Each number is 128 + 24 x the weight over the matrix's rms, rounded and kept within 0 to 255. Layers, rows and columns count from 0. Numbers have three digits each.

# down: layer 8 MLP down (transposed), 1024x256, rms 0.0556, rows 564-663, columns 64-127
# up: layer 8 MLP up, 1024x256, rms 0.0557, rows 565-664, columns 64-127
down564:124115150123166129148107127129134080116177156158125149137117111185135145141133134129073079142117154141100185079157129114095138146106106108115139129114136134157091106128112115122126130156127112
up565:104140120120130148106116134146141169122112134136106145135169146105113141132123129147135123136130143174125152164098160113096106113101140138119116170113092134130108119132125113144108135105127140
down565:110139116144124125131109125126160139095136149133105147119154111133129146161136118136094117157108142111132151133161099136121100168134128145120142122125123193141085130130116115155138115119117086
up566:123114162073095135115122090121102183082123129099098130145159165126118127102074137149128130150130135146154120150121148140124134152127148124132119151121104152077089101113085152108163159135135145
down566:128177102115133162142160151103128126112115162179094140173118130125129107159110123095151140129084120097176089143107103142102149152127146178131144155149147137107137217140127127101134115127089160
up567:095164106146111147078128135089099162104108121128193112132068134133090101134146134147150144132061096146120151125137161121123107154127125090082133115130154188114095098134095132155186148131116161
down567:128143119137153082125153095079174120130135082114111130102168075187141118116160084116129115108193153139147113117106137151123135142135125133095143086142126096102214093112150124151126122099127126
up568:110132172129092156116124157111155152117109094122138193111111094123165154111141092145077124118131153106132130155115145120150133183142168124133113110170139196145142127115112163135130148112118120
down568:092131127151090171116138167131080150073117101084107127131119087130134156161145179116175146106177171143123133153102142151131102149074123086138166143141128142150139162139118127138145146144139127
up569:128122148149115128140135142119132158136118114150116133113125135090170128119136139134101141144142117136096120173099130121100115142142134099118123125102121107129128109148120097110114128109121117
down569:123102095099175151131105131128149108115124118126121174134125142155168149142140113138118119111117140090142120119110129126114109110126144140139111129131110147167104114125115118139147142126103103
up570:097132155165166142106177104150076196116133143110146187118145121138113080092118122110065162160119153150145108134102131123140118113121108119147132157116091100116144126107106115119102109163135136
down570:108108160145142084074160147129115122138141098116155115148118161148111110089151131135078107161100136177148095172060120133067154107107099152103185082134125147125182166109117143104109125080141139
up571:096112153164159102099145165152151098127080122099107151100142182106118183082105107159117136122126087155101133118107128105164125102095124116096107182096101133127156113087139116155120109153105118
down571:135155084036126115151162193150148101129088179106149131123125120106165178104161144129121181148131120133113115110156112110087096100156108141092093129144155095091158110132133117105118100109145135
up572:124106157162156194112148142096102105159153112145154113107121120166113111161122143111095112103090158107127126152138133102117139140156134136079131143091081155079186145078142126123099159104096151
down572:136141110119131169096124142126133135099122129104121154102146120119131151147118108155104121156132134092140142150064114161114106148122127090135131152148169110132140136111124169110138164175136132
up573:105137116128120134127119117133137165120144114150115133135119097141137107136130140137119092160134165165139109092086114119106108178099132098093106115122139145094112139117161101135118149128111134
down573:142130112124147139108126146114108124117136111127130133141157132085156154133131121115130119134150101114086136156166138140128139125131089110122115147141098120139121134106107111108166154154168108
up574:135181084119101145151147099082170121112183110123127127120109109140138073116123136103101168170101143097153139154136103097152136156157100147136094101147070138125155153153115116105135118154161111
down574:104151136104139148082142149106106091172119161110149171127153141153108125138143112122165118083128036129118092142090142152110094096166173136137149130123145176127119092114148153111131166141131137
up575:126129189099105135135125155143149097116153126134119130123129137140112141126167116149142154112146109126125119126108130112130126165140104111147094147120146166100085112125135115122107158178141134
down575:164165105128156107140149122170135115119149134151136103111122115127107135136116103073103094171116142109115135116122160098160128131107122138107132140170100067142130100110138134152129133079128118
up576:109135193174137147085182131132125185092188099134119165109117128129127104124135146137137132120159122167135090142125126118157146143145118142133091139186110114127147176133116176151095162102090148
down576:086124173134176119131082126114119129141156100121134101120169163140143143109104133147165118132153116107144162178084108138155094188075110184127144180121160166081166133129055098140061137103126127
up577:118128133103083166122108107078133118135160131121151097131092109098106113128144120164119169090143205160093135096152138181155133144134118155094151148156133154130167145114152147115110105127084131
down577:161159095170159081113127107163158121151152120121108118148162137150163124104164140092110104105105131089151100132082097145084119119164140120136118130109172118113147153165112137118171156151123132
up578:118113158142119153129115140092148108100164112128155136161157166089143113126104103125160156149135120101119161122157090138092075149143095093141144133099148122143123120127154094134129084131140147
down578:133121122087094094115137103148116199125162132123125172144111091126181124136141130107126136127121113144139093125114129128175151144109148090125106136126141156112094133109130159136110141116091113
up579:107127153141189120126139118112156109147161119137152126141148130117118125136121127113099149080158142144152150109119096113139140130117126127134113140129139111140116127143119127138148142131114105
down579:162156130166082134109121151124129147097116116117134149164106110127136114127149142101174145109121117120148126085118106140116125133126131121130133101123117155120111158152150147110160123097106144
up580:111111147137126171117175122087160107119130111155150159143094142090128163107108125106115111140085139115158090098088153120120125133150132108109094160124088169106112135114114101133105153105102135
down580:134119182122133150140148106136098070115084157113133093092131110142173104103105138145105138098068115186114120112107130117131092128074106169131153146133143179176120087137152123078111127141153140
up581:112103156081127122131150119103111135121110142120127107122126149137130149123119128141118142106106103136129153135130115122140152138121170122097108162113105140131150113131124130115156132157139155
down581:143130112138125117138129126125128162124124141145135131144106146126108111136155106126096157128142134111094130113141121148104099128171100114107150111133162114102108123148139121133123120148137093
up582:118134158092131117113085104127145104127147128137094141121122110061130113094122136118141140139109182073112103089093115155113159146133079152130140097130155176050131109138159114148108171095133103
down582:101144133142169147171140147127147149132150139136110141145122173149113077156104114099116091144123137119103132115116133148142120107148101085136105155115079114125097155100121082126143109155144141
up583:117177142157114136146108061113110139131137095117096172135108149146127116118111107161111158052116094111139156119120131141178127126131157115108077127140147121108159095112152139118162121111104141
down583:146137098120109120123103121143125109106139135134149097097171118131166140141177142122190088125145140118123123170105110077122133106144110064116192101090104127121105144170105135164155127119133136
up584:091148127102117111146128107127123137115106117140137140068114163119091149089088134178098128142105171142115117109128133108101092124116123118123083166131135114121121121111170102141091120122065113
down584:137125099127074148132102120162123151121113116091112102151142123135126105145152141075130145109135141150153140111136150125137116142124132130165120103064152080139090113162138115075149157158121118
up585:124134154096162133136160120121138135068121127127115122143135116090097124165124114112134112136139135130084089124105139086158140123155150120154142118159101141122117127109102110135135123107110129
down585:129158110133145097142124159075146105146155159103144128113132113125081127149142172138153098118130105123100089164158112087136130138080133141086117166133117155168086086146117147110119122143137139
up586:119157115113133151156120103145142170106128165136149132146097115137136105140095118132134097088073140118098114141112132156096090145116112118126108113117119109117123082128100125114125143106133124
down586:151111141125140158135146145135109131104121128099157132110172148148117134117103087146135120133124140128112147121093092137139116124135113114091122117124158106140149159103105133138115112157149138
up587:099152127131124139172121104123159093154138155140143137144084106147132090087089112139103195147108114123111091075139110110132107167151118098145127176134107144115129166105163131182092106127127154
down587:115133124136167135134100102143122097121104164132158178156133130146161145159147106124114112142100122138150164126116118107134139143134147115117190117098161087131110115102148128159167098111115123
up588:131167161178126108135183113102113141066143132092126118077091115090139171139100104150104161117105129134180112095098147100123103114142099118166106111158122115114097158120114105107096143171099128
down588:173111113114104160138077159145126149133130105079141133074123168139123109098128141078111119089081127108101095119165180114088122128125142104151155124103128139149132109171091148142129135123085142
up589:109129124157126148148145122136104163066097114115155139164131162140183134127094073122067140103143133154163112092098120113108110147115102135181124177153092138137085131081146139125116161127106126
down589:114126147151129147093121060110129147141098142095150142113161182112110069121123126150153103129091160154201153165084174101153130163094109141072133130098117148110147137144114101118155121125124135
up590:107166182134108117129117113138112153145168134179146155175137120122116131115143145121106179126118133202127137142048151118092127133130137113161098128104138117078071122125133143131147148105135170
down590:194103126134133122117167106113099138183149139113132145074129118163097118118139103118111141135132121134148141105173166103166122117149095091101155098153113151105121129107096119131140140142087137
up591:129133107122137132137139155107117183114129129128111132092095167096100143098104103102125157101141189121152164134121117131086150097109155103117191143105111087113147165078080130157150120135126109
down591:146066126119130112119089144151145136195114080114129155148151138132158116115116119127125110166134089126102158110187157086147126160138119139122115141113131142137116111142193202065162148184132118
up592:137135122152133163137107117125137112136138113132126123109113174095140125165125142139157105111133168144111124122147146138100143139113105083144126133146114155111152095116154104114116149128133147
down592:111085116102141120121111112129138126127139105156137147113139169141115130140143119074090150111151140099116154076130117141146135122127151142100148141113111111138152115106122083139109157175137121
up593:114109114170139137100121095110146127133113162123099162131136138086141081113170121129095124144129139128158151142106139114128139155109119091151094122123117106087123112118126100087162128130094069
down593:147124092108107132147085107124110162109154096188132118146117125111134118099112101119137158128136149141157113129128110173136135081148124127108129099111106149124124144132128138155136159115165136
up594:120149123120135143164134162141153127141100106130112122134110128101120162107169149100094127133110140102119105118140137060126103154121117122122132146139078137123070134089092117097098134097116167
down594:139119147148124097117154109146123103120142150121124082154135168095098114137121079127136118110153126133108097118157088145169087122129175118140125125112106110133140100139135132123165178142159108
up595:127124130104140110124133134144098139132142157161136152129108110129117165095132113149109119106147128170121099135107132104124141120149123112166103130168126148147107160102142133162140125139149148
down595:116127132129095140112106109101134146115158090119133145112114138158070159142123130115105154118176139124156125110087154126124107126112127101131144140096106128086146115133147117124128098110145109
up596:129130115145081159097141127117113166150129157129090144138124118120105213111140122134158147130122157128146057097082124136131125094112096129142116112151147162136133112141126096123121152139100144
down596:121092139101121092110127184110163149075171123121150125131126122131129071120136106178101104161119112147122149153184110126115133131155113133130127133131161145123107158156168152125099121127145129
up597:132123116147138124144168094143133164120131128129153132085144117123118156127145147094116091114091152147155071108111181157136116122082090119131146131125124128125159084083126095113112115124119120
down597:135145145122107156119106124139138096146110123113131111126108120144144093153139108145134185122107083166146143114138152112125115152156132141123074089106125137116096107150131141102155147138130146
up598:104118141117106128103137126141163165100092147113102136164115118094110126134109133123091125145143138169168110159109098087164157132114157110130067135167117122078094136165102107126099095180090133
down598:105159143154107125149107091138085140180086109130143136143151157153114103138098155154118159177113116110117128131117107161126105140132153164100189094114131129087147146161157137142145131128091123
up599:114117132125129164125104109109135132110149126130142128119060155140089112141096114123106132114109154121137108127146106152155098138100110129120152117147129183084093148107134161106101149141076149
down599:154133173132169116138106124174120083130139138147162117114126149130125081113194143107091095100105118126134142089125102075142091117118159152117120109103114094064113138115193131132120146119092146
up600:119160073150136123101106158135160111133119161120175138124099114126142141115129126128103115140139072152113104171111116096144142126128094122137138157116165135143103153145125138117140150131126134
down600:107143129145122125133140133152113111140147162119120166183111126131101137118136132134144139175139127112157129125105102113089122135166138173123172120138136139176106142124145158127104113163133097
up601:122150200163096180142154170129088140065104133155110159078121160130128104110131116102117146084114113156078099155136166151137100167159112144206109135130078082106133126114090103157116153100109123
down601:153123123120138067108128094120164098157123136145111127145156101123091105165091117138112140169116135102148168128134094122109201064159154104148096143160106120132157145172169123168103126098180092
up602:089193090109055145112153117130141134070183123090121139115107155158116157144117124157145150115116093101114166136064145135112096083081138108137092116099134113098132128111172115095153083130133098
down602:123142130073113084129151130137131107148123108156102109110143108159115129097119115136129149137103112109133124127138148137148140123143100149139102101110144141118124130140113090134094173183104108
up603:104104116103123134120155138122132102136158093159148128077158125130177132161106083145161129121117119147113151098132149075099108180172150128135115100166139135116110167151128094118118176111106153
down603:097135127129147106106136175138131077124164059143133148104121124117099122183106119126155172145113120117135101180134090092117116163113151151121135135123109167081117149117128143102103124104147108
up604:125169124100096146138154124145168117109137091142169168140119131149152114113139140122112153085108151144128153126137127108169122119154124135130103151158131161097167137094131090134149117143101122
down604:147136136143113118101160109107143115109109131078126119143098126145176158148131144085145156142101125130146115166147119100069138101093103135119134125155135163143103126116125135176122127152116139
up605:134167117116146107149110113114136115123135117118164123130089122101133210108146140125133147095170131145113120147090094117133066138117172109152112154134090120116137140100112103129111111122121120
down605:154111135127111125099135127140120122122079125125113137168147159144124130120141113103164114152103147128125121091179165112126163120122110122124112100097144149101160134160167165150143126152141121
up606:071110085152091145084117110134143114084061122119109145131148153120147132159135117134092140121142151160144153112112153102115146153158086122095111109135111149148159093126122129093123217152187111
down606:139125128120095144147122162124128150100094100087149124121111117080123131134115110159177168106161154130167133127095161127115119119134128125127149130153110122126154150116123152104110105140098155
up607:112101117103114129132121127138110115149113113155125161116119090137116152135122127146076148096124124121101162093143183140104113118143118115127121101124121160157130082150101102118160143093111102
down607:130100116150155131095172125141166142135122133111129137138163110124072119107135130132119137143088144136143113172132161173155129121121138185145138104136182079110148156108171127109101155124124151
up608:118115133104085111143118135146122136136154090130125184126131147142124096131131102138145159111102165125103136144107091128095110172093136143132118139065119092121150154131148102089131102147167146
down608:098123128152125142139121071109098146101096118132115072125139133126152139129109117137147097190123110141147115097136180138146137085161099133076100112188143127120126159108129130128111152146146119
up609:115115155155176139145141085109117129132121130118121142176134143128114109167176096146131154103112117093132173118108111100104100122116195161151088145140123138092125115070138087085133096148167101
down609:150167113114141131154117129130097093130105159136116111115141132126133090125090156119112140128124111122119097135129188146125103074152120102131134104132124128152094134182144100097165204114105118
up610:148133163090162135134116146151125154148140118054129102115090096106132128116112097128139100143115134137103172119161137103118113121111135121112113145111124107136134132151147090120139126162128110
down610:132127094130097122139098126166096129127139117161147149133133135146137127139171128124147084138071098133129155115153180150113060105154118107152153101112129168141166150164118097111160142126136077
up611:094129163122134115117143120149102137141095122174068117114082109107140138143142093149168106124129128116146113102116137114100101114094119087151136151118100134129100122119119098146102165103097114
down611:132118108128110176119083149079139133116147111116097152114093089124135109147127130128110124123176116119130130152123146101095159105158132148142100110147117129117149107117132152087115119119129113
up612:104109141147118157160148136158149108150145121136093139126115084130107143136146101137189148113135121124146106137158119157140145155123159145123099115150123130073139116108133123158164126153123157
down612:185145124100161082129117142159117112080159148155113127159108099149110125136091138112137125159127144157116139116139143119073141125139067141140159128123111112161142112162095151138116155106124102
up613:129143154141101155112126122134108127110098157135119103149118157089103125128140025155146108101118130110114149094162159113115093078179119092112124100129116122126114124131162132116142139163103157
down613:097086076123130126143120133128094160161146104129163159123140107160164102110120116133090145169143139114124146142156194112142113125101139168126152177131123126092113150108103077105083067132116124
up614:119171117145143124104136105107112118132116110126152120082099154079138117124102113158123141107097144128095141114124124113114114141102168137132136140125118143100157105174111118142097112099126157
down614:144149116107110122151143125157144132119128117142119112123116156148127103107126168130121105129113157088120112125106109154129114132168110125139119114115142135147119104141124122142174114120128130
up615:083134168169100129083123120129145138106127146147137163155091161120164138165130112137089118140137111110110147136103089157167121110118154141134121125147111147127162133107125140179080122105125159
down615:169107151136103171104157121122101142151143144152095134139155109147136131176091142093136100163077163142139166120132068117115122144129122130130176126126119127111117095129135083108181123129119131
up616:131148120134136130089125084111119147102137154150112173143119146096195127124129131123133140168100158152099105153098101108097118132116133139133143106120139117121137145130115128137133117137134141
down616:125106140141127093115116142136168117170124126157159099095115136159081162102142116122113111119110122127138116108132137094162149115141135143120124127143100149092118123111158150117142131104103121
up617:079108127154147159123154109115071139114130110122164169103106102158122160135123126128121119117157177146165129147084125139111087112126161186159128170130117120116163122147125120156096126170170104
down617:160143130108100108111101114155159094150111128140132135141172140085091142123141144158094138093111130104119129118096128104168159147173169096112134095130116116166083138119089164143142150127109169
up618:127121133116130144114174098146091149111089124139142127085095128150110091085042144130090127161113153142127174134142087143148132123152126099156138155103140135100099154089087123190135149129170185
down618:097119135122142144105107107121109110133129114136123120100107127176154104122154126073125111116205147104137135117115122138151119141154121183134132157169108135109124099125175096128090104098141123
up619:122141149127163128092155149132145114149128145100150146059119141102118129117114125120117136153108109127114143168109093117133154120154124112121146150117120151111113116095153142168137111096109154
down619:142142119114111131132119140124142109113132131134099096117112103173137099123143153142103145120140144112107147145101138126119135147099134096174126129161136122140109130142121087121120123143130132
up620:093106090128146134127142085118138114145125167109146127161107098130153097119116114123128144151097138108155118133103116080113109137143150143116147136147146145143127129113144134137127079101129133
down620:152111145137145118128154120120135107118154106121133139132163097137092137159122082160132114085086112161133129081136138136132108149138113106148159114170131111150137111090154132107113162158129134
up621:113138136100114142110141127103142144094089136135123104151121087117125146114118136092158148089090151108118126134123131115129155131111150135140158156135190157123144120120124144128141129167121145
down621:148116130159127123133121138145099117105122164134140117123111130122105100142141096129153114137108092120125149131111163125109121120116099099102084109115130098141114099165135113135084151185102134
up622:096147090135110116131119137155112145114128120151085167153070123120174139104126124121104103112156146146145163139116097133118102132098138150130110104084096117093174114126090146121085132104128109
down622:190128156127140113108114129100110110123158104159136124124127125144138113072091185141150134143125125173094166114117164131101145135100108126101151164133134119120090125120132135137112139136092195
up623:130116103128089120117108135105113120115127142136128135121132167076156141129129162139161145111126185122118151154101109110138127144132144161135134124133141135138162135141141096144085153150161163
down623:137105165093154131143179112117167160117147124141107123128136116151129141087134144133143134125123102142120138159123153131135112155155128137110126139082142112102142130127158102091122117133117116
up624:140166115150105123125117108159118135130145129109155084146117149133147127112118133139137139116115112133107124170120150153111116126157125125102120158133166141115154160155109137119123077112099178
down624:147150104090117097139098128154149139146105130133137130145122138173128118105127139165129164125124128106117159101125099111131140133089127134121139138101133106144090114136070123098139173112141122
up625:121117141136154153109111121141084150099139100118156113096086146158173174141059076138073118112148119148139158138120115160105136131107116049153147116142103114117114145146139144104129127120131123
down625:133124097122105083132131134165132127162140163100127137141146135125136081124124149125148088097109132100102153113100112126118129168099145136103146101132125122121148080106139112159165139093096123
up626:115145109118148154127140107145093126134162112100124117134147140092090142150095090120115124130097125128114124113128137140118140140133139100133147157152105160119123096145136130149142132154137145
down626:114101149135074172143156144171095134121127120127126123105114139139166101125149156148130124143165135146119130140117149138128140111121134134128113154121132081110145101144103123144127118153125114
up627:093104099155170111122138127107122149147141118108121154097133161114166132122147104131139138150111127093123120162102142142107114112102141123091122148152129138139114148112165186160103082103171139
down627:122108132098138155171098133151117130148083146179126131164123133136160139136119125122156163126152105154136141106136111076135142106141094146149130110136128089134112128103148130115117201207111099
up628:134144139152145188094104110127136144104132092112106103127125077133122167140107114159115157118150124150159093129148112133131146185120159080142060132141134116109092161155107109171099137112118117
down628:114195141123103074178087104137126126129126171133158213116154143128134143104099142108120070132120148132146108110150140104154104139148141143121166091135147152092150106074134133101121144102122128
up629:112119165110120119095124124113092134117139138131141103088123115097106120125163121097150123132122116113133114123133078086147147118154126129148115144139153119114111147106119105111116170144136119
down629:146115135128126133138156126150125127121148099118108134088124109150140126114151157127080132151157107108139160126152143115100128174103144071120113163131152157119094139141108118148133146140136131
up630:109128139171123097128107113129126122102116124151162156133098069132119111126124123143125109112155110127148085116114144102149123122149153101136116125086100118089128127116121121131098134103114116
down630:139139137125129165131132176154130126094117118115129095126165095125146100134106149133165147123134159120123164095137115142089167161116111137125123150141151107084143139114125147143174110154099129
up631:129108113139124148148121144122112123150150129106133134129135112112118119178151122119135100159125144146126137142122111099130144144112117097101110103139113136093132133129169095138128134123122162
down631:123103151132070190109126114106117142085121134116121107150126135147099125141152147138098141120090098148092136161163135119130167133130125163150152121149119114151136147134095090143141120127137134
up632:115177168156093122149137123126119131131133160123135095148159105111131180110115133145109156123099136166103109107128134118099119143117097134147134083113132166098109148107115122122126163131127145
down632:112114127117115102109155123134113140144132090153122125116140123127136130144135151141145128135145105174143161161106114161148176122122108131140074076117138131138117176149135120116121126110126136
up633:106151094122113125110137095154133161125147133106127092139151094132120100120127124123141141139090142098112164134096146127122123140166137132104117094110141140090127140193094101106122099103109098
down633:131128169149106119143167099146129115158146140168105132106140113136122161142158064104156099104152145125174146163143141147153156130113156114141101136153139131183118165169176136120165157077144092
up634:144122148146163145124086167105151129125100107130087108147141124107135120142121131114121136129113120195130103158134104128113092131185118139168121110135078147099124140139132116135121095151146108
down634:118120103090146161164169100170132126136119134103143177164162108166130138146093095134134137172110130142151116142129142124145101154097137098092121124126108133108112123117143103121102151167169107
up635:116110132111129152106131075166117128103098129118126138132147121137121141114141125141088142143104112150134096086120053110139103163175164139117111110125091107135084137122087116141153124125127158
down635:115124085154144115165095091111181156138108153162147145120113129132141139136154127096151110123120082129119102151147121114118141126115136167163126135109137146112152152089131129111096107115129110
up636:130160114159119114136105097129114142134113119136109130114083114142136115102131110128130157117111155127156144115106147139126104152122134118135121172134124123140123113156134132123129135152126181
down636:089117162129107128086141103117136104124115169144140134143129172109122086123134170128133129159134103107116117167122179123139121100118135152109087117127116136158136144133100126118127120100121120
up637:151147134091140175143141124149093177130080155117144143125110165126121141102138101126135124131104106124129174110108136132112141110161139106126129165138108137125171185123151093117097109152117102
down637:144104105114124133151116122128109155197145124122086154139121085114108092164118133091132132140142101123132168157107121095131150125083114154164174138126080100108171161158129144140070126111145151
up638:137150125109128153112141100116113184125121157112123154115083142136148132125123143085121137119118186117101128139110095136135061146110091147154136153125106125122132174108102099136127118135124144
down638:110130145126092087123091143121134142114139117139103128130165160132121125139082089117079130132152114144117103131099161085111128117165141134106098077151136139129122137121112132139119143102113116
up639:101099071129083130119121151134147119124145138169129111120133150159147144113155131149067162116140115140122081148091113148144111134101148138160117144146129156067139158108129148140141153179068126
down639:134152085142168108087179127115169150142144154117126122108139104111125139115147112148158090102188122115146155148078118136134072124119146133123132143143153141091154185138151120100130104135134102
up640:121139187136100127170174135123108136140088148116106121120089186136065148120134122139118127143157150125080111087119098117119090130116115136123120164105130109127114159135141128148122187118149154
down640:124107155137125162113129127131147080182130094103151153134128124114087118125099155088124177096121159104101149125156134142100108139141166112131157110148104134112150096185136143138129106141129118
up641:117119179135091102178141091102121133066136129195147134171110144140112116113119109161139164151123106187137119105090117118113131114108127120147119135155124109126097196094136132113121103070060171
down641:113139142135153098141134102180102112150147132150113155088104122156154074133149076130156112144142147122138143143114127166104138147104108111160145188132167097071162125109111111111120090141101098
up642:130150122149164107134154110141088104133099122137124148100147120133140121135084116118114163135110138157131155103140116085125120117133119118139118143131097148145116147109141129137138117129112129
down642:116136131132108096131122120112143139126125138136144121122117145143096089116172145138110146132119104121109113125160116119131137105133116152125106117133137117138141120152108111101116135122132145
up643:111126146142146133132116149145081183124157116158105128125124145107140139178139122105114103104126129149149105115132128124084126103104122140114134108126091148143139082119141098118128138137104102
down643:131143132126129144121155133137102146114130158150104143136144118134126142117138127141121119100180125087126165117102158102140152129145095127150117120145124127129147161119134100135098138160142098
up644:116112105129121188110153111139088157109138156086139106086089136151152154113152109110130123129134108103123106156139132123133142138124156042109126130157113166089135137146102126152131117154150113
down644:128146142068109117106107160094137136111177114095157186147094139100142086164145117122120100128145130152154130109125100123077142137110143122168108087114129135110092070117096153077155159113090146
up645:132094158127110201126120107109139150104099107125125129112086128112148132144114142150116153150081168144122155121109127136127118122140132099114147136090113113095116144140108092120170121157132147
down645:118170120124164123142129199120141125093153147119113104115160124150095172109129128169142096120210123132124072140093120134118129154129103135174104152162160151111124133094160170115148129114114130
up646:057111112177115170134118110132138178083128128132127128152098138103159171098142109114150125078142144112184148104123107163152136129090075117112088153140153117087136142151131108135088120108132112
down646:107175165113106086124152183127085146132091141078082080156153103131093148088125097161091178100129160119092104162105165132083140094137085135135167138155121087152114104150149124112122125159178102
up647:119145062165098135117129119125137137128113146118135122171062129124126110152141081143159147136104120154119131129088133127092080158142140116080129161090078120127104113128169126100143130114146080
down647:109120086163123118160106114163116155185115155133149125149147063114133092111154135168134148101091139105129095140105066095111157110106157177110145140141161165136104117118128126147107114096148163
up648:114150122074107191116095121150111151173105144137120156193125099105114141122113128162125117122140148114164123113156098093076137126146154133133097111110117152116184139141139100141115115126119157
down648:155096134103149152143108156122105141117102140117108122126085121131130185102097132151125116083155147106103080123082152126134115128126152130182136094170129089146141089104109139101116101096167176
up649:144138180125132140115146136121140121111145157136140134108118121117124122112128126163103138134090113085105140128117147097143131153161118142139146108137103126105104145110135161095136114159112155
down649:153148130150120092141112126142102172155145148126123132115133105130158129129152117115122162070121132150147117098151157125140107100100119121116121132135155156137103101099153117155102131172112122
up650:144159136115141129145099138118137098150146130109125162137100143126146132137100103134141108088098142134121113139126112128153154147117164152132154154134117124098101158116096088140123130113132106
down650:142142131135117159138162112128139135155111125102141085095105126123128118114099136114099132139126115127113129133114158108124103137123133149126072121166123120149174135164158151127129161125114135
up651:111121102165115101122123125111121107117079113121141131103124110136111155141098077163160126084142093172135090157104140145103136180108100134189081111142111162132110143165116172131108162119107097
down651:145129107091121133095147154110114098127140132152139141124125156118099119136113125127093107138125120128137138159127164093089114152121116161181084150106137108138106100134102105126119113123158142
up652:121133145110150132171143099141112107124129122123122108104140142119092113091150141149120148129127170125137123099105112082072078158096117101130085144118141141134110108124142091125129153118143110
down652:127131161116164130097096135141119155139130129172137119158117131125135139158139074146141119108132122108150136117129164136142129127159136134079119143138135103122147114122173153120126108130115119
up653:107126129151126089140125095105115109122120160113138143122133148105130116138149097122104151196120119117154107157113134137120151154122132139140135138129111170100111150135115140116134178106153151
down653:097137139132108112101149131126154112147155110163113116128126113112119150138164140131107169130095145134137143109092107099109141110147135108123095128118150109148134127157115133186137125077142127
up654:135119116145142152115145157110140122065138117153110131138137159128118131107119121085143126136114126167105130120119132070142156121126164128090158108118125118164113120155150153131135131139076135
down654:156127109093100112144173082115114155163135143147106159154111156136138129121127147127096101144122134118130140114140164169090105107101130130111109127154143143087128146114110074127121131129136147
up655:119165141114117153110196100126123163104132104170116109131131118099141121134120123126146125106090121136119136099154065084144120139136131149165099120135127132112102148159106113165144166129131129
down655:121098112161123094138060135107147093138157159137148148148113150104098115085143153110115126161125137111122141135105141102174095145131126131108111154131111190105151119141156138107133118113115144
up656:093138155134154137141150155116131125127123117141123122057115124095107144151139082168144132107165131126154091110114100097121102123154077124164107162134063112149138128106136112138120110114122115
down656:123147103178107174069148143186100104158120086120139154154138117111193131088150143090163151136161118135098127126141136112134118106128131114140165146156106152110130099139060112106105108107115093
up657:111053105105111131120131140115139149116138141133113130112113141102137113151137120085145114141104161123099134113142116088122118135151121148125139123114099132097102134084128117146161163142139164
down657:144136097126141129113114124129163132108155132136152149123152107166117176115140111145110112137146130120143136105145100142120099145111115142112176138123114135141102124130165089119139106122150109
up658:097142111117146152142128116091104155071083101134171087130111090168143128098093153126099108120086152118143134153135138143123124139149130114170111137098108140102152157105102121164175150145163114
down658:106086148127111096086083143115141118129125171114109192111125117106177127148164111135168113107154107161154118127138117081157159099122166127139172144140129094148139105152158173129112111094086125
up659:127135113145110123135120151128132110076168101140128125134085082112137179095111115134070136105164132142140119141097141091139129129094112128177102141141166168130092141108129126132121112145134114
down659:134150124107114161104168161167138175169193120138115143126131128170135104106125147121140119106166136129158092089085152118058141123171149117128103127127139125125131113111114121084105122101084095
up660:138121137132078133155133122120125128056121142128111146124104095128129149122130137154184171059097139091137161144063126117113148073133179098128142123129128144127158095139142089134138116154141124
down660:143107118162093113101120148141128100154092130146149101120130096106151144140150111135149082150128149113115127138163130166140137120149135100149165114130102112120150082155111095120113135111112123
up661:097159109146076128144125069141100138083117156173116115156128060124091125125150125112138137125157154119141117131110156116131066112182155113197088123147135147126141113151083142107113131109126098
down661:137144132124115139155125124119111129145142096123143149097129124137126137144136151068097115082088111150126147127164117118092170134093123173099083132095128127139139128110136141096114141120108146
up662:089154098127108169110134107135099166137122141153153131113115103133140101105103081148095136121145151105151152144170099079168134116128133119126138107122136152114131139131117119201123170145084155
down662:151129185111126141090138154123112155130096148162074171135122135152096143107148142141089135175123124150126150125116119099148113150111099113105112164112160167125170134171135108102105135109122159
up663:094129146128124131148151132163143154119146126114066117141078119127144149137115153120120133091128184116188126093158125103165128165126172137135130142171077109147128123136132086120147152124090170
down663:107125141101144126114127120136088124127129100117119110138162127151114107111119107134130088125158120205142137165143108119101133152168102135107116140108135128114131117086140138136115124126169127
up664:110159109140116161088147140141117156126127135130129146084065129121153140159115146146091166074154110113103131119086143116125104111088138128123126103108155125128136141121133084155107075073115113